config.yaml
intermediate_size: 1152
norm_place: "pre"
norm_eps: 1e-05
positions: "learned"
tie_word_embeddings: true
init_std_qkv: 0.0337
init_std_o: 0.0418
init_std_up: 0.0482
batch_tokens: 131072
train_tokens: 387900000
max_steps: 2960
dataset: "wikipedia_en"
Each number is 128 + 32 x the weight over its row's rms, rounded and kept within 0 to 255. Layers, rows and columns count from 0. Numbers have three digits each. The size before them is the row's rms in percent of the matrix's.

# layer 7 attention key, 96x192, rms 0.0337, rows 93-95, columns 160-191
091:115148120170152108133062107157112171117100182095113154174145103128145140117116096156054146082134
093:147039153110120090163106146128082207125108169117116087095157147116129133167173093062094097122159
096:134080129106118126130148194121101121144100124076163112110082122106104173110150107132188121149165
# layer 7 attention query, 192x192, rms 0.0338, rows 94-95,190-191, columns 160-191
097:173054127165129099167108183162118162126133116125097100106130209206160113104132088083137197086155
099:101099122148145123115098126124095174141108120053095085105120118079153112164076111149106109106144
085:131087109158124104163108178155168153130100132090124122087192116136123130152163168121096029142129
099:115075081099081117059144172106089126109113160056155102164114176125083102134120159162153110167178
# layer 7 attention value, 96x192, rms 0.0336, rows 0-95, columns 160-191
101:115095138144187099118154103149175084143173109145144109150118101075071105183144129112145071160121
102:173109111147157108090099125121107083106122119169094173137165160110128180159098127098085117104152
100:089148161128127163183119136207164122132114161204121105077114174160155104132106115098110117095103
102:096089096157081138168095183110161152032134184144172120187123125144197076100117106121119117120140
097:102151110136171139134116106120158144181080087134159097181177106187118136173174137069123181109170
102:101106052143130163103133107096116163085159122118121117100098158152093175133083129126136158086136
096:107155114088112148107173171144168141113188110139135090102103151172090103032094115157095133126083
097:120091102116154138124184109067121133078079140108083112101090071129071096056113084142099129104064
103:105121105143137156129134130121155145151122163151088136176062165085158179065127096160196128084206
094:218079089089124174139131171205129136102146177127119085144103167143113169137092162136120119146117
102:195139107161064139125050117123163085119127164125097159173146063150109125147162194195137099133114
097:114148110102149106127063152089127102181112101127148093181127073046136148112097153131100102153146
096:147099108155110103062160098095149047148130090159115158147083134100080098154172086111083105142165
105:190093158150129114171085090081143134128178196136132099160093168161170120098119162186160124140116
104:176129143098090115133173124153155134126130131084047127153123110130160144153134105108165129155139
105:157123102094126100147104148106170056095146119149183159062132142108127166102127080153121180140124
098:129108154134152169110098124075043104151133070110149117088147124105100089139139097145098146131125
103:188155101130186133164058150121079114150169077153068052200126157150127144154103109114112124121165
099:115135149162163109092079120101162141105128144159145107117151106169146138115197109200161067117138
091:081092205161112156168159106146087171142120133168066128181124103164147097165142137067100109103122
105:131097163164071127154103074112132102051186124159106104167143160070106122126171101153175180184084
098:152141149113096129118127200113087098224148134116130132107137120105182098135096122158158170156145
099:124130131146032108150127160174111075122147126143134084130168127104125096200094119090140111095145
100:135051152149148134117051110129189132143155136095116089124146097091094109105126072073125196171129
099:126137155194109124130160120079094096107127176072121128099103137113131134085140168125091057120095
096:222101107137135124114142138126152146121170124146138096102104135104115148139104109169143163161147
103:138140099088144080169094075114152124131158153130170157163152091126104135130158101091120107096145
102:179124154114123147162106173157106123144200164113129102073117153146143130140160147164095100086054
104:163105103142141100123101123148134116084022121140109111102138111169110184172074134196120186089141
098:101122180069178134110184096147185122123163049093138167096141165106082114120125202142175142076139
101:090184087159181187076116122101085167111157132071067144075115073099129141100119146113157130129126
103:145091105106091156133133067157119094115135109175132124236093158140153149153122112171077037123163
103:109142175119147165145128148109136049153190182089082149120100197141153133175147135090106138084126
096:184131139122112144190154098090127065087120146127112085172148136117137138194099090163108141124138
105:134177140122125124122084099119124100121157143138116148130157119152123122149183124116188155089118
095:151125125176138165116132111067138126142118168095059166088106162109153071086133168102128138146143
100:146142155149135143126117177086125077127099088140210144166055164146118154177145097139133137151085
099:126177134158140092136182146114157124124108108147097180113133121159112126087075088108107127102116
098:199133088108060201089129110126142125094099112138138122133095149189101119103149085176138201120200
099:133213196129105144137137126118130136131153128155162111098149097135104137195143095089117109118141
099:124135168080107111138119085133136080120089111149119136100079128064178070194128133199117128074117
098:128161115150132161127151184134148112135201142135100171140118084132102147160127113139170121120088
098:121171123098145065139140161143155177141167113194147116153076115061126190138134130167137095098129
101:153080076149127153033143092111172102126131136148165175140134156146192120115102099084180130122140
096:174125109088123034144118106139138087068112125145123153091093150098152124147094058112102139161142
098:128158127064134112158157054150128091153154144114129152154158121118092127135149088166133125200172
093:171192068068128115105151126163137112158134125079110190081134134107157158178156141082101093155138
106:050095115110125141107109099144142080107110083145127130151148151172132108146132152097105133056116
097:095157126139133179185151146127080116178120165134139082125112097110163184138075132167125148094128
098:161137121160092119087134118163102117136132131174109086120117126186069150139080128181114072066185
100:164134071175102165178123075096052138187102120138127106112128148082084080156160200110130120107118
108:136157188081134105090145129137186117139133158173152080090128123072071143162087149145136140103161
106:107122079088091165122099168106160129079144168124112073150133141124102142108182154093107151112128
102:119093146202130114111095102096107093172151138148065116112121099122121125104147196140115092060126
098:129169129037166129112130155092143147127109146139144128163149154088095101085110077108173108074128
097:135136115155166148146141149147085134131083110102141057161104109182144165080155143148180132132093
104:178103160130119117123143174103138097087104072177132125109120147103171142120074140161175141099116
104:135106142166140122198140089085114116138133150155130153163132146144071126054172146057154123098057
105:135188083169128118095110178122139130163119160143132135134157091131117078125132121117148206041138
097:098141130136106138119163122104144129097148110093165113128095117094120120123135165092098092116147
095:100151062142191097121098136141079173113091132029133091161093123141068178072119127131100174167113
104:169144133086058128075189145059096101097139149096139090192107203140119167209119116120080114063206
101:116134112154093058119100183172128124127126134131130162144075142152129108149145160035192109138140
102:191087192156099123113165165171077140178101131107101043092148075107142177145131166077157134115098
097:134112069097044142149171135196108148149105088157080150083084171150134113188158115116106127176136
104:081093131121191153114093145105130186112069085136183149148115133158122132110137128101145100146163
104:137117137165133092082068067117100118160133160163084155135123145118165168170147154148155153199161
105:092164103134119077166108177053175107136081134161142158140116075128136120206060095170108145117116
099:125124108081120136104087113167139162142131156105128210119161128093119118171134154177127126133155
098:124159139143152117087131082122131124131162151075121123080116163073062133163140126082139096087098
099:085111121088104165154095071098165215114057134157052119125104172088095152127116193135145148172135
099:117125119137155145144098164178092149166125144095112133117163139128163189158112077137166127103125
098:113167159144192192056136169108121151105173216137109132130055171118152152150185122165093133131112
102:116182105130127158154121088136110149132157122074122143083165150124147069155145079154101120133105
096:133147146147123054107139212137100196115099125164122106103154155117075119131146173103146072127118
092:135135149128169154135140142149130125146139147149120138127064115121110157157097132073092092102121
097:155066165137123103182108128162144131087157120167152159096118118164131102092085166195144093167177
104:069137132130183143093153190136143115172107090147164142186134113129118116072147155082093148179099
101:161175141119114153063136083124133127219134147149135133165117116102110154102140111104087143126123
099:156138135127128131126121096070102171166132130118145106147182112145174130142159101152160142140110
095:135172095122095119165072144115100103151132153180102132127076141151072113100147077130101114079099
104:109109183073143122142057099059164086202118141191063156128172111145115178091067053082152130140109
095:108115139182139125098136129153155187122159100046117173117087099141106090161107084091150118124115
105:093070093134102147174082116136106169126139110139152168150078114067149091172115142189105130142173
100:166120095128051137166125161131146145120132122137139122114112121147089131148110124102072201144139
098:136129058200143096157154079078159097161097156148122196139117115088097191199131142090112137092128
098:154155130175190113103144106098133069141127044117189113146144083111181136106089177210136178163118
102:124153091099225128133113108113060112185150128130100097109139132086160117127095125077168095120111
097:090194125074129151094130091146112153120112094157091148182174144168156116154122119178187098071110
104:093165153072093125101086102152117123136083129133111175103152114114048129168134091127148077111090
098:130117111183121125098062165097145140174147094110172125081158095127126141073171205098163111120152
099:133145127103171145120153131120122247116101093152108146153113102088159118114149123154113108119135
105:126131174111114188159151154149114152126137082122063129161124121090167132120111078127091156158155
100:116144144038144078175110118146075134140116136192178109098124104157118113115165190128128104161185
099:143129161126104146088138112099113159124120128094146160109112045187120118156062106065142091177115
100:111139161162154091055140117083095139153112172133123059107126104108128069177155138171092119128128
# layer 7 attention output (transposed), 192x192, rms 0.0418, rows 0-191, columns 160-191
109:151155120159116120095161110119195136149126134177139097104088117175132156135084113136100160111111
110:098098144136072135129144144082140130130120160136089135113029082157088134150156180124163168156154
112:138182075123065131119117131117104099166135089149129096169176094097166123154145096124084164116145
117:127146078143152107089125092164171093050087131088088143075164112133140105138118129145164127096091
110:117151120127191081101146074138153103097125107146155112107073127135164118120177111138128190184103
116:129178142124158079111159097095160126136090149133127157095124042118073108154182119134119097099133
110:165132126064131176090139132126106109109111097085143113170088174145162168158147102097125179172069
114:166148096094070137091153169105155141142096124104136158170112126077125091146167076087209155077156
110:172157132144116129160119082134075073215101120178130157128077147121129125147150122119099101165108
103:127108099184085106155088154121126091119108096166171153112140150128192138094090107136090150125084
117:078103130139104163173132103124160188126121128117159061136128111138124118120127170086060113121190
108:160104084132099108092120142186161108116157162052145161133117147102129150112107155191071126117157
109:104147127104086103143156091161142145142149127197134155160114107170111119146063137100144079110151
120:123146171098108180155110138121164142076115112147109164111147067096137187145080193059099160125096
116:121162097092112129133146133134133162116052183090161117176133149123109065157104120127113169169122
118:101186120094131137107125186082098144123065143107111115089145089087140130155147079132123029135122
111:083122189105112091151100107123092182174189185093107131097124166116151119107130093127106112098112
116:187120106161106107122135092070118161115159162124086119098114155146121117137213157135099142150097
107:137132114088134186147126154128084136118104108074107148172117054134113106061148151086136078128082
109:167140067130086147193130160141146128122110149115102110114128179177106155105135096154186101121142
119:136125164070143146138099127139100129157132098139166127171060188092131119131139106153116157109085
110:183121121128137092109123126092091164126062128132145097168083093129139146125138151071124100107090
106:070086104118095127111155130156142089146105167106126096170154081120111177132117149122225164131173
108:127140115176174125134143141093131166116090074134111145149133151152155180122100156134155157166120
110:063161132183142117133169159133186163130120089131113164128154103120118158120141132174103143139073
106:130058077133159137078109116101133130096111106099134128129142092124181114184101122164043130166058
114:142153101122133106114193132141108112186075049117124084140090139169125102157153091124003195124142
115:114115162145174149144112095167096139119080079098156147160064143138121159151179132171092132141088
109:141124156167075092170174123079131151135187167128105133053163106148051137145107124141102109140159
114:134124149127120135115174143105068124105187162142155070149120148141090093157147121095098128104174
111:151143131142136197094109121071133130169149174135144118061142142100119121134104179136135022051096
115:106111045120072128150146116098142137143163137142088133096162148092153165163115125140103192133094
118:126124252156140148124098167149166101160123141188153115105153128132110108151094112112114151171113
108:121128105179134170175160130079086110156080120113108115183164136148097137073101140106119122147158
122:085165170146100122120176186176112092142114167126118050131095160095087163123125125090130132085143
106:062128111119090072141099156110138180119045123159117155131094105118145105153142119117185146141118
111:105141124083148091140154150083196050136113101127127113097244118092139148109139080163146144130146
110:078093203139117164109142117086157174120144109116127096126144097123100082145107114131095155135155
106:170094096071121090124165119103144068080052170156139126124120132113156156140167108114058084162132
112:127069184189132058117140103134142088138148154165119152177122104113134162124100118100139139129098
107:133068159090119113083110170143132146120120135150151137139085124167123166107101152124120151169175
109:092139084078164169086090126069115125105224137120122113153142180075106115168112125173122110178064
114:127098108177125141137157099067093096125156096147164127117155105140157171109120154151111152185127
119:173162108051134168132132131127140100157123156126164102127141057127109112206104102119196099171128
113:167097100213134168132152115106097159102162116158101080140190098088116143096147065151137126106136
115:103128177115120093122112125105085119135102087124113122142159215166150166142130171067142156144163
106:134127094079110169097134096156169139146099086138085109089086126131164143166150151154082132111124
120:130119125120123102185148194125140117131107121139130071112126167121132152097086103132152134099171
112:094104122129153104142127130112133114126109180134175158168133148118128133191110122153116172083101
106:079171116117135191076137150134093115137116143122138133118150118157102114115121046152148122113112
112:104102108162093111107132167129065090166140113145146122113138156109114173129130151176178153138097
121:189137141098150148122125140147147149120157173148105158090045159141116117105099156132144137109122
116:151082102104103137109077120168137099109151087128155134112177131109156159147153134136142177132085
116:065126153146099135147108151062121143113086150141107098168145139099185148122102137154128129169142
108:146146105114182123147171137166102088196150123146156095160160128164151137185107144110096049124140
113:060149148169111112130148152147129129125201181136130108180150163051136154125137123096126137090132
113:098114121163111159129107096174073139080164160110142090075132083163103129147099046126137156113114
115:123107145074144213105132151085163137195136124077145128126088102098161090096097089063125139127168
122:108176167121123122134066077081132132112139075121191192127071168137044167091116095159116121112151
108:167133160168141133044142151146125131140146158123188120107127179171147142153102159107136141107074
107:087141144089143099084133059108160084100173148076139158184135107099049117115142105143123123113142
115:108086103151143077166171139110116167087114127127116160196146081110144143148106168150127173157106
110:119104079142131074160136107166111144164136161102140192170155138111123123138127175130135165140084
110:123139127132124190122083066157100137169135111167165131108120105133149096135146168187149121159113
114:162130108156145163097079133123153122091078123119095117119120137157072131126135116101148150143113
117:131153100081104103120086068161110113151203183108144100069107115101138123142152099137125077117126
116:151144153110095104149137141200097113076109130138109127172162158103130051133102106161110070091055
115:113156132079097105154097153135137113147075118112145156109146095137110122132137137144152159135106
108:137180126118094116112097086055153082143152096150141101099114144100098139120082124148125118177141
114:138199113108122147149178110182118153164157208169138112143071107133147157111086153169106131141160
107:212138113099105125135164137176146095156157127155176143167157137162145098106175136095112074144072
113:137133141142130135082118105141106089122152168099080098133154151099051168135085057168122100113135
112:091135139170117154152173165149172125094091123142142109170094135112122119143135155129132132101097
114:088092142105108158165162107081143111104069185144120148158110121149144146113113138175108148132097
107:136135119121201142101141175150110136110109191059122147143137180167145081139187129089120080112146
107:157105133140098133134151081108156125113128183184159139144134151168145048113135188100093136109118
110:114137080127132117093126122142117136093153144178104106090102119142114139099112118120088153083093
116:134080114142143112089068150180127109137104150158157137125126092138141125123116162038197124162067
115:126117089090103130133112133067118123124119161143181179113138188138113122101109105153005149147073
113:144160207134204060156107097056114157113162098102104119104097110131176157038139159133129115118105
110:056090104084129085094098103146177093130108118120081075152106145138102148090148123129039096109123
116:141167118140136095156128217117169123132177128125119135122164172113113085155135146100095122108154
107:144160094137135155068137131139119149103175112166199126154125111121117118082043144092051158058128
116:140093101135135102117106149102125135149169127145129102100106062146134165111117114141129115146127
115:127080079136117101120139120096149099123124099122167123067151154105090144126088130090116140123135
110:141139085140099128137122094094175120176163142086062114085068187128144134112160136149111071077146
109:125106139110108147108158128186100171172124127136095149098151108133049113170176143177146103098125
110:153143147079137070148106105185139204119135134131182134082133150127095122125100165115118110092107
112:160096104149114106123108099152123115126137144106181149131090124109099161170139031133096123138118
121:129146159092093114157145182105118166091190094145093111149066167157097111082094141110119165175133
112:117091132167117170129133122155150157125115122094174127122103181035117164157122162120148167066138
113:136178139162105094090121094181193092063200135128141132143106167122123129131084174141170127152106
117:103161166110110168144148112191113129156149149061159098144149164169124178162191150095088152113101
116:159167110134121083190139122147134121131147171154082137083054117092107103140139147108160205156076
111:167110228134131132127090114190164098158123098111169127119098130102143108124100204152146093109109
114:134088199094177121126142130180136185089129108137137064147168152167211162138105093106151142132173
085:104114136099101126163060146102122118081143133132112164116111168117169119108140088132145146104113
094:174137131121139123135132118125140152110123133077125128139194176083167090099130141094102105154148
087:116140154102142136108107134097181142124106153151174150116089124127159137130124129154154108130111
089:118063182109143158112088171136082123191155055157128112145101116140103138146117172099096091096108
082:127128154164087144152159181139142199141112136123168122113107144092106127133037131130127085101148
087:123143145131088154130103145139068128124088128137121093161120134105198142088137129139111194144141
081:070085144191152109155133141125073144122144128131115163151154040131123130121136118133071057068182
081:113153175133186075133099127176089133118122124127170084138160107181156166085124139175077054118117
093:117126106125108149143089163116181149069188118070147076113196086094136092107127121129081122080118
082:078138120080173096103161082082085138146177090111045176108108083133135118151158151116151089081145
083:107098169119171134163124141087146088127131141147106177117106152099115146169111159106151164126096
088:101130193118119088082147063107101180143141126176142090090116139182165081156167086115193134207128
086:112105123119160103119060164101097152129114089063130157128193169137128153098150144165132121087087
083:100105090137098065103153135110122075204156139134132137132099173160125139112166061148088119107167
086:151119158125183162158135078147127125100176138158155141136154078108151139093178206139140104104107
090:103111137191122151149152111150146131152120093169097113145085150162138094180093134088095153136187
084:139097083123115137115188155179159113077102096133108116157089092173103136106092108113170121154116
088:071150154097109114168147154152101129167123130186153131141159086115146152122063079139153112036091
093:122089169084154102086148127140165101141133181164119090134157167115114106147086103127133170155100
081:096139122079146096050126149170132131123118134115179164145144105094149134149121121149120173093112
086:134124091122136095148146094082177159175119138105125120096187097165151140120115165078160107131193
086:088101138165117136134070131114155095151105124095109128125138185164141134136164139162128147151135
089:131129160158145096131112168124173101106132103135195149104131127140131100052160075160133041090118
095:134139111085145150144186142147129175115141192122162167154194131108117100183139164124155116093102
085:153118107059076141078089161132129139108140115135138096140074114132097161091088092149130126085127
088:124171158090085159149110138163150091117172132150158144188149171168149136108189099100129126057170
087:157065139126123153105078162099095117113177174163081146129099168120093132101078134098217126120101
088:066095110127068097094153164106116052170188116128139144176068070124100131104085125102152138098145
096:185121111058164128118108117088165151093083108149165068134140177082142112123165140083158127140134
082:146134154153131109187071148107165143144092101125100167058093110151134131094114136144147118157058
088:149047148089124104134170129112108106091112139161177096135101204166074118104139170139165107228165
090:155117189141135139099112189158151106121065130128142163075092055086148085098127153157186098175147
086:154171069123121122125139074100081141117138080079115173182135184135132143138142073079103180126162
087:088114136159117077094106147177174103146139139151133133116070137129160167131163110120075115111106
086:139116089112090116145119122082142147118098127139140185156075123151143147134134111165100122180120
081:166149167143184110141076130129159133101206095130105099136218174166109107092107152192120091126112
089:141101109126140186122135069163089184134149156155080115138097085141126113130139105134130124042056
086:166155128140115113127071143130096099163141138165155122121104154158171116142166140134138107129144
093:085158169166170121148114135093143191146195108137129127132166183182082127155110162119164143122152
086:098128067076163168142088166107156132156144113147126097120124111122117103080117129162134085123168
090:135154099110122165143150145115137108134159119117129106172211093158120123155134117099094117087104
086:151135147169117107157146117168108096124008096139207104114143052159121113069167163137087067093135
087:130136137081119140106105079174111112118091153082089168126108101150120122134161108141048120100136
085:108131241178129109124082141163081153116178075130072129120114177126102123064118146107080155047134
078:091193150061162155117138131139082127156124171104216152111086140149133107134186193145176100140160
076:162080109142067167133122154118143108103143122167142061105110115111107084102151119162129117094159
084:109123163178151146179080096107125106113116147121138152094099102143121132130128072103170141137150
088:154117129113146061091113148118082147142140096141073157144131107127077121141128128083112131120079
081:137123104144095169065096110104145111119142095104074163099135054161146126123192119146077062153129
087:132070144154105150214115156081169149122103122101128147129137171085152179128095168121131116153090
086:147134160039187081193170112067183150119121166106124113117112107177076135127098105129152161190177
088:092100091128099154162148110152034139148123089111141145160137135144139138139117093122110134124095
093:145138149122132083145149102086179217163095113113118112126121154200115087163090109160151126099164
089:188143111076179126110154125165160129145121141113195161114109147189082090139164097095154127149120
086:084087141166108120109143125114078143055120175138091167137093086114073158101168141158090192156157
087:194110112055183160118139117129090085063077097167189158099159096142087120116122122119147131133140
093:127187115111132120148117111132202136145149140166099134129138151097116122093168148141072145144160
088:128135102109135107100147109127082145060136193221140101130165145175142193173160130176164126185122
081:142094112138178131132216162174163071120131178099085105155098114147178080161163159137106063205084
083:104138097088095085180117089162132112200135128156141101165177092092167108108150047130131143101239
087:157131124137113124131158173115110133142135122185087117077171130126202090144105142102162119122116
088:093132139129144158171071120161145087127122078146079113076180118097140109098139115103104158101140
091:123107181134163221148132127088148111105097138186117093084099194119122159134135110114082129151171
084:092110127101136085095176177110169062122151106129142151119119162066123156118125121127152133103131
078:096172177094162152154104120104087156096178121112141149092140087099194139137112173098080148111090
082:134151110203107128101149188131110101147081071110094135157150143088142120094071148136081131135074
086:139156120101148166097111117109123131208132131123164123090116165181120146133121118149124137174165
085:128090090136111164092083088195093167128176121113177102119093160162119120079150134118123139089132
082:127045160142138091167172145142170160109099164125090166145159169140165106105108116125176096097100
085:093088148124139145149086147082166142061126086128150155075155170157108164137194132139107107111119
091:082102071145103077158123026095116104111141123141097132108130100149119133108124092134093141092168
081:133124138110105100126136120114167108159125092190198121111071105168156015155170125099168159177156
083:104130141171125076112104075100121102119121140153108194158177120135109132107099152115107121067154
090:150125125128142106103102119150083111107116120097172091102136106100105101141154162107159088139172
083:090136149106055112180130092099157173127139084156118137120106077084111133080092113128165209121119
076:097184132153176143122167143140131131168091102122089121103091071134114162126110115177129131160120
082:161159126102144169138110129139135133163125125097144206157136096090131120098209149133118112147122
088:068119122150105118126138194064134138151161127167084153154115164162122090173099167211121121082173
078:162119143143129086198118179111129146109091098117090067105127101129172154170148134097208108109167
084:152138094146076160112152133156151110134086149137152148114134140172094124205092182160124128149167
080:121126157154120185160145147146101163168145086089113186116162124096149117191118099084200125138062
088:107145109132105157137159087151075100091122155121117098134084139106115157137123115105091168116084
079:104129168130154137171099168149161082178105101115080119115134159164135124197153107166192124124150
093:173143153119124138140142149173128043081085097099085164158137158143099131114149116141129135168101
085:086122160144170104160110112167099143136153165151127105161116145169174114132150094147180104158071
080:120139179074146161124144182160072145149146084140100099172223119148160103179083174129126097155122
079:108077161158115095120099169156147140124186148131133150149081104191223112131125143105109116079108
091:169173111184121162126143139089167116103096120116132127184115115154166163135166106120113173130113
085:195166110148093125140125157092092137192142122155118111133115187139118140093147153138166183103154
081:134076124151166136180106096127103122178118158130198106093152119123141145180123103132139159104125
081:108210140170075141136141136141076053123111109186064158160116132144112096106100087098095125148108
081:135095133107085147113110153119111159145131179162131130080141091050161109147120140071111139120162
088:124113142174125096136097145093178165151129133160162104090114090139125109123131117152161105100214
085:144088114120104146068134088116110125114072089106106108168202152183144101124127111116122085161168
085:108122076070146120164167148114090128133115141203122076152087083114137174124225090174097132145135
080:129097054091103140162176111061085101126138084070141168101175120104045140133121149128149141100119
# layer 7 MLP up, 1152x192, rms 0.0482, rows 0-57, columns 160-191
096:140122137104154113177159126093076138116151163106111138176126147225142076077157138157093112131104
107:161082106085069095119164118154067167078118145107090132070084111099095183099064109108123112130134
095:123067121154159150152177134131128145144106191155115172161153132139166161136122109126139089093101
094:175117126098150200123146177163106111109132116134150129180122106119121155103159145159107098146179
095:165093181135111163167089079138147148161096126096095139167163130158117197102143114123102108116140
098:154111127120138071101147122135075137089158157116168109159133216140072099133088186114150061161173
094:145125131134069164142138086139155119109171135157104111164110070110140123136165151132181146088137
097:121109157161086119152119149124133131135143176083192162072161129191102107118170109177088137127101
097:156184076192132095137116112126140061117115136151132163132114087098086124102146098151107161148150
100:167109139147152129103146156087136115094164093109136130127118120167083162099172130066060155139177
092:142112102116100158121060100141098157149151167038118114041090113120173148167179068078154122136173
094:142118145161091140133170096091146160104113111073119156148132158148141146109194091130122088142180
101:173132119072147146139151078120135120176186163103131113112179133144157115136068167143107111176135
098:129114107199126147107091139098127140172146089139166100090166136138109095080106126100111104154098
097:156088100132121166130125080131082123106166096099182155139126105141110139082160164124159069112130
097:194117085087062121068117151117139131114097126109121155109089109150092147166151012114131163102125
099:150138139084131163101164137137141096095142142150149104120134159184090099099101179130089148097129
101:166131119143114169142157148120161136153146109156193142097116092227104129153126136197106193142090
103:109164145163112114098160116126171188137105127192181056127144104133085140138121131120102103074121
103:114131123127113148107122130190137082122138143112093116110111145118136150109170123061157049095073
098:146199088153122140107139146123161097102144122128119114099108192159126168150105132119129174078139
099:070134095129107097141141174092134116089105122119123141167096050110119101064077095127091151118110
102:211082117094122068175149091153159195101168172160127051168135090121161102135117109128099123107102
100:084169147211142150103063094120127092185119115112137128078070152148098120101133137145134179124126
104:145110152157124169146172101155114149123102064114175180162152098149134155089102104106095145099133
104:074097096150156142091122104137134060090121203087133179180107133166090089040163129085071164143175
113:158076126102106069169104098118131085114122168153083154075098156128119141094172111176104156124101
099:119143160102100150131175146171118139071134109168091138112143106165148122154147148136095130217164
100:120162152161075099110129086194165081129095152081127063185142124123179122156113110114170064092124
101:111135124113133117156113087150103157161099142113088140101050110125110086111133139104065152106112
102:166087139147124094086108121125086104123161138152110101136077196092082094126121156136136035157150
097:181165124123090164112072154114079185114138067132132125111155149153118122133125120139146036065163
101:149151132148155105105107078142139148106066110116185088167154127127092122109143135137178095138110
099:098116094126139160088167061042167169142106148107144134156131109092113141149115113161186058097126
102:109155181128101139095119167175102138095150135163100213155132146128044128158198135167101126054150
102:161141179144145092138161173102126130160168145145096162198167136085112089099124101146144161137152
103:112087142095077132165088107161122102124162137126125135128180120127095175129070166088136098078111
104:127138125149134176114120157095146127155152119147067134081175110153065104166134162154129129108222
094:073109114149094093188082072102107151108121129102122179108157085107125158089124097206129126047052
098:068069112125159101100157125108105113069105084074068129092142129111106084129094152144176081176114
098:130156149119147102087135099121193159112115111106143145126091049067192176121092161152139073101096
094:140140085109112106110176106129194107124141100077175168119161103089137159109163140088086143079100
104:151106101146122161103109078105141163144087148132118099105106133129079091084075122135126076078154
100:106141188169079118093131121130088116118069072125105167093131109101076153146153041136128151105112
096:125088128170164184094179177095113148121141133163109120102159121135128199150109133145167080123144
096:142072187112055119089157067116104105180084129121075166189087130118094120079082100167103116113145
103:111169123134170126101151117091112112158120143129141085181124148140094074149156170131166108105143
094:098124059130107137101154132097115089106064068140211119165100102138120145063147059125081134120128
100:129171181179175121105133143109123176124135164091166116113098103122080109119118175133133104089077
099:104047122172115086050116099118120163117161097145083144133196096132192101091120137133148111162122
104:094145125133080098079111095086066138138149125135126100177130126159128011146117161085154168080155
094:062150130117112088139112162128099158105130124158117175069181067087106135181092110109135111106102
100:145052091175120136100081090131148120109111126053143140150136105161158162148095099124108164168158
101:178139178096141107160133100168034107162086100152154140136126172108107120119094157149117085090053
119:086132136176151124138086167079089128098113152138176126106089081155112148117090076112141159134110
092:109115143093160144139135143127103094115122156106095176183110147118118179144061107162115124164142
107:103138123164088078095134103138150162063152131117151131139125149145172121119122075191134097104090
093:134126171151120130148128157095122145115123110157086092105096109166118156118120143057108087150228
# layer 7 MLP down (transposed), 1152x192, rms 0.0481, rows 0-57, columns 160-191
095:108128085086152179149115188093132086153119136102129070150111170095151094116120137090153143168158
105:120093175138180133044108169145113071141179125085167130124123150152090122089169139129111116147164
096:137148108132135064089123150100128150143094067133121101111104154082094105114192181118126187166159
094:074134121131136083150058068108188161094094129100062150117086120086110124130047141125163110150057
096:066155167113077155149159137101120148136127101042131137170134104111102132158140155173147090111124
101:142132105139141130102108179124158156132174130144118128100110074176146155148173089167097148120127
097:107173144115157102106091084159097091124168120140151061098189124145123146072039181066155099136149
098:088139132102168148067114123097158178149184083163093131181104084122105114109133142070099072097112
102:161107103095138068198086106126102176141131106090119177112149152133151131119107160151152075144101
103:097099174079115105064089184224135162125099126069118139134161141134107090173125143113179118167129
096:123182132211192075148173114161170119133107083174129183154150106146103067122087127141114124111105
095:088117107081080151158136157112147149168160116123145098122141157136131078186119196144133065093093
108:175101124203174198126144215174093125154094183151145080131146173142113122157126127098126131128087
094:048154086139136099165111174147113143124135161118120147159098119142152153146100116134108119096174
100:155112139122126145152099147124104151138121089125137092109198142108142156139141133084132129092194
100:131100104143120145142099106097134154120171148118108091098216126125126154134139145116136124146067
101:083125134170150069118094111182140152181110080164106128155160080159114137121138087117147116115043
096:104094204136076131093155126165137090152196121098150154150169167165145108129115160093147112086169
106:112114116087099105125114115082137141163067177127104136131154132116114203122144096082119084128069
096:074170081115140181108067112100106114154096174093143126095131173093116090136132122114183121159086
095:139116101092153082159069157177169107161173147079149147133142160081193101092167118092080134198152
099:074095115081107099133110128175107140180106167111098091143097192096111124052124138211195161165104
102:117063142180018182166128125145132085118139116166111095088146119145039102178125116140122144120185
104:144138141117145141202135107124109141098153163136106110144195165141114085179121162170111130183137
099:178091145171139176128107119206124169117180121082108124147157060086117082129184129119084110247117
102:142127112137194111158115099080125157125117140091191156150171103115068154166130131148151171069124
111:101131112167174037111117169147151054114177104132104070165111071075103186149155084123072157138130
103:158171167133138077129122129132154172101052134133136144098119075075169153151127153082127158166145
095:098111151111083148066101168116169078105137143147133117106151156113134167172134153142104158165149
096:062132122187121152078140158133192117178104132116163101114147167202179169107163132118133129085120
101:164197082095150169147107166076141143075165157157092149107157152143170096147134166155151176073153
093:090152078123162095132141089120104095127115133110129098140115085183143109080119158158146198133132
106:145060143158081132109122169159150132128065104157080118069107136117127153069134118086155159146095
080:137174138126157120130133142164080191099143081139139096108151119092152132126175125107127109153143
110:076142126189126129142158121108173130116127133155054148132097100181129159146133097165110134167109
100:139143108103099139153092108117187070169170149131145104142197110118126161163050180132125085134121
112:146143112187156119100153078138105120199155099135133146196100154070096162125118175107136147156181
086:168112088124149120132122115160139140124100122185090107104147123081131170116185146150143087134145
090:185141110114160155075111156121139110134163100120105174152121148094122081117147154086112107166166
100:162153131057091170083106121169117112172139116125136095105180157112115154125128143099178110120130
094:132139141138055128131135107088128114098127131084180108137207124148104135107134102093125088119127
099:129148113105147109175151097091085146074066114122163082147162165184156089075098141137147127140095
103:096157157089120153102103170075062142147134188132100066139078129097103151131132122166090094102092
103:129131151183110075119103123124171151175082086173151136181135115153104089101104049154096123097139
098:162094165134094118134131122110084080155106119123089145156110129099137104132194094111138153099133
100:120177134159131113148153107054169208142148110125143122167116149206115141118103089141093048150099
108:173101142127133135112098116140159093122125115078091110115131137109121156122069073154180145052126
094:138133088123116113091122099144076139178174109074123179091113098130140055199099165160144088145119
098:092172107164192171091157112098130126112126171129163125118048145096126102177166081125135085121070
095:165107119097097114154142081152116117153161134132127113132095160139117088133099109096120097158073
103:089146081141096065168050156125166029213098092100112157176177099150138075128141099130160131091115
092:152171103135150063117086131154111106074084140143186107148088094120107083130166190200123101123127
106:061185146129144155113125144121074169126108155147095134112117099186162143115146057136140086111146
098:167175068119106099160146097108096124170140140148089107137166086103096120144132129058154160122184
100:169144166114153146119144120191141109112138135163149166103083076174073097165118094141094132093166
097:118109102136096141111162173135135162124112178123160041071134106104120125129110114159069103084090
105:147135147125143148154140160146064079107096119134116070095107202117150115108126165152117116127154
091:117139092081143095153124067148117159072199118097178127108124160109131113142186138133081126125107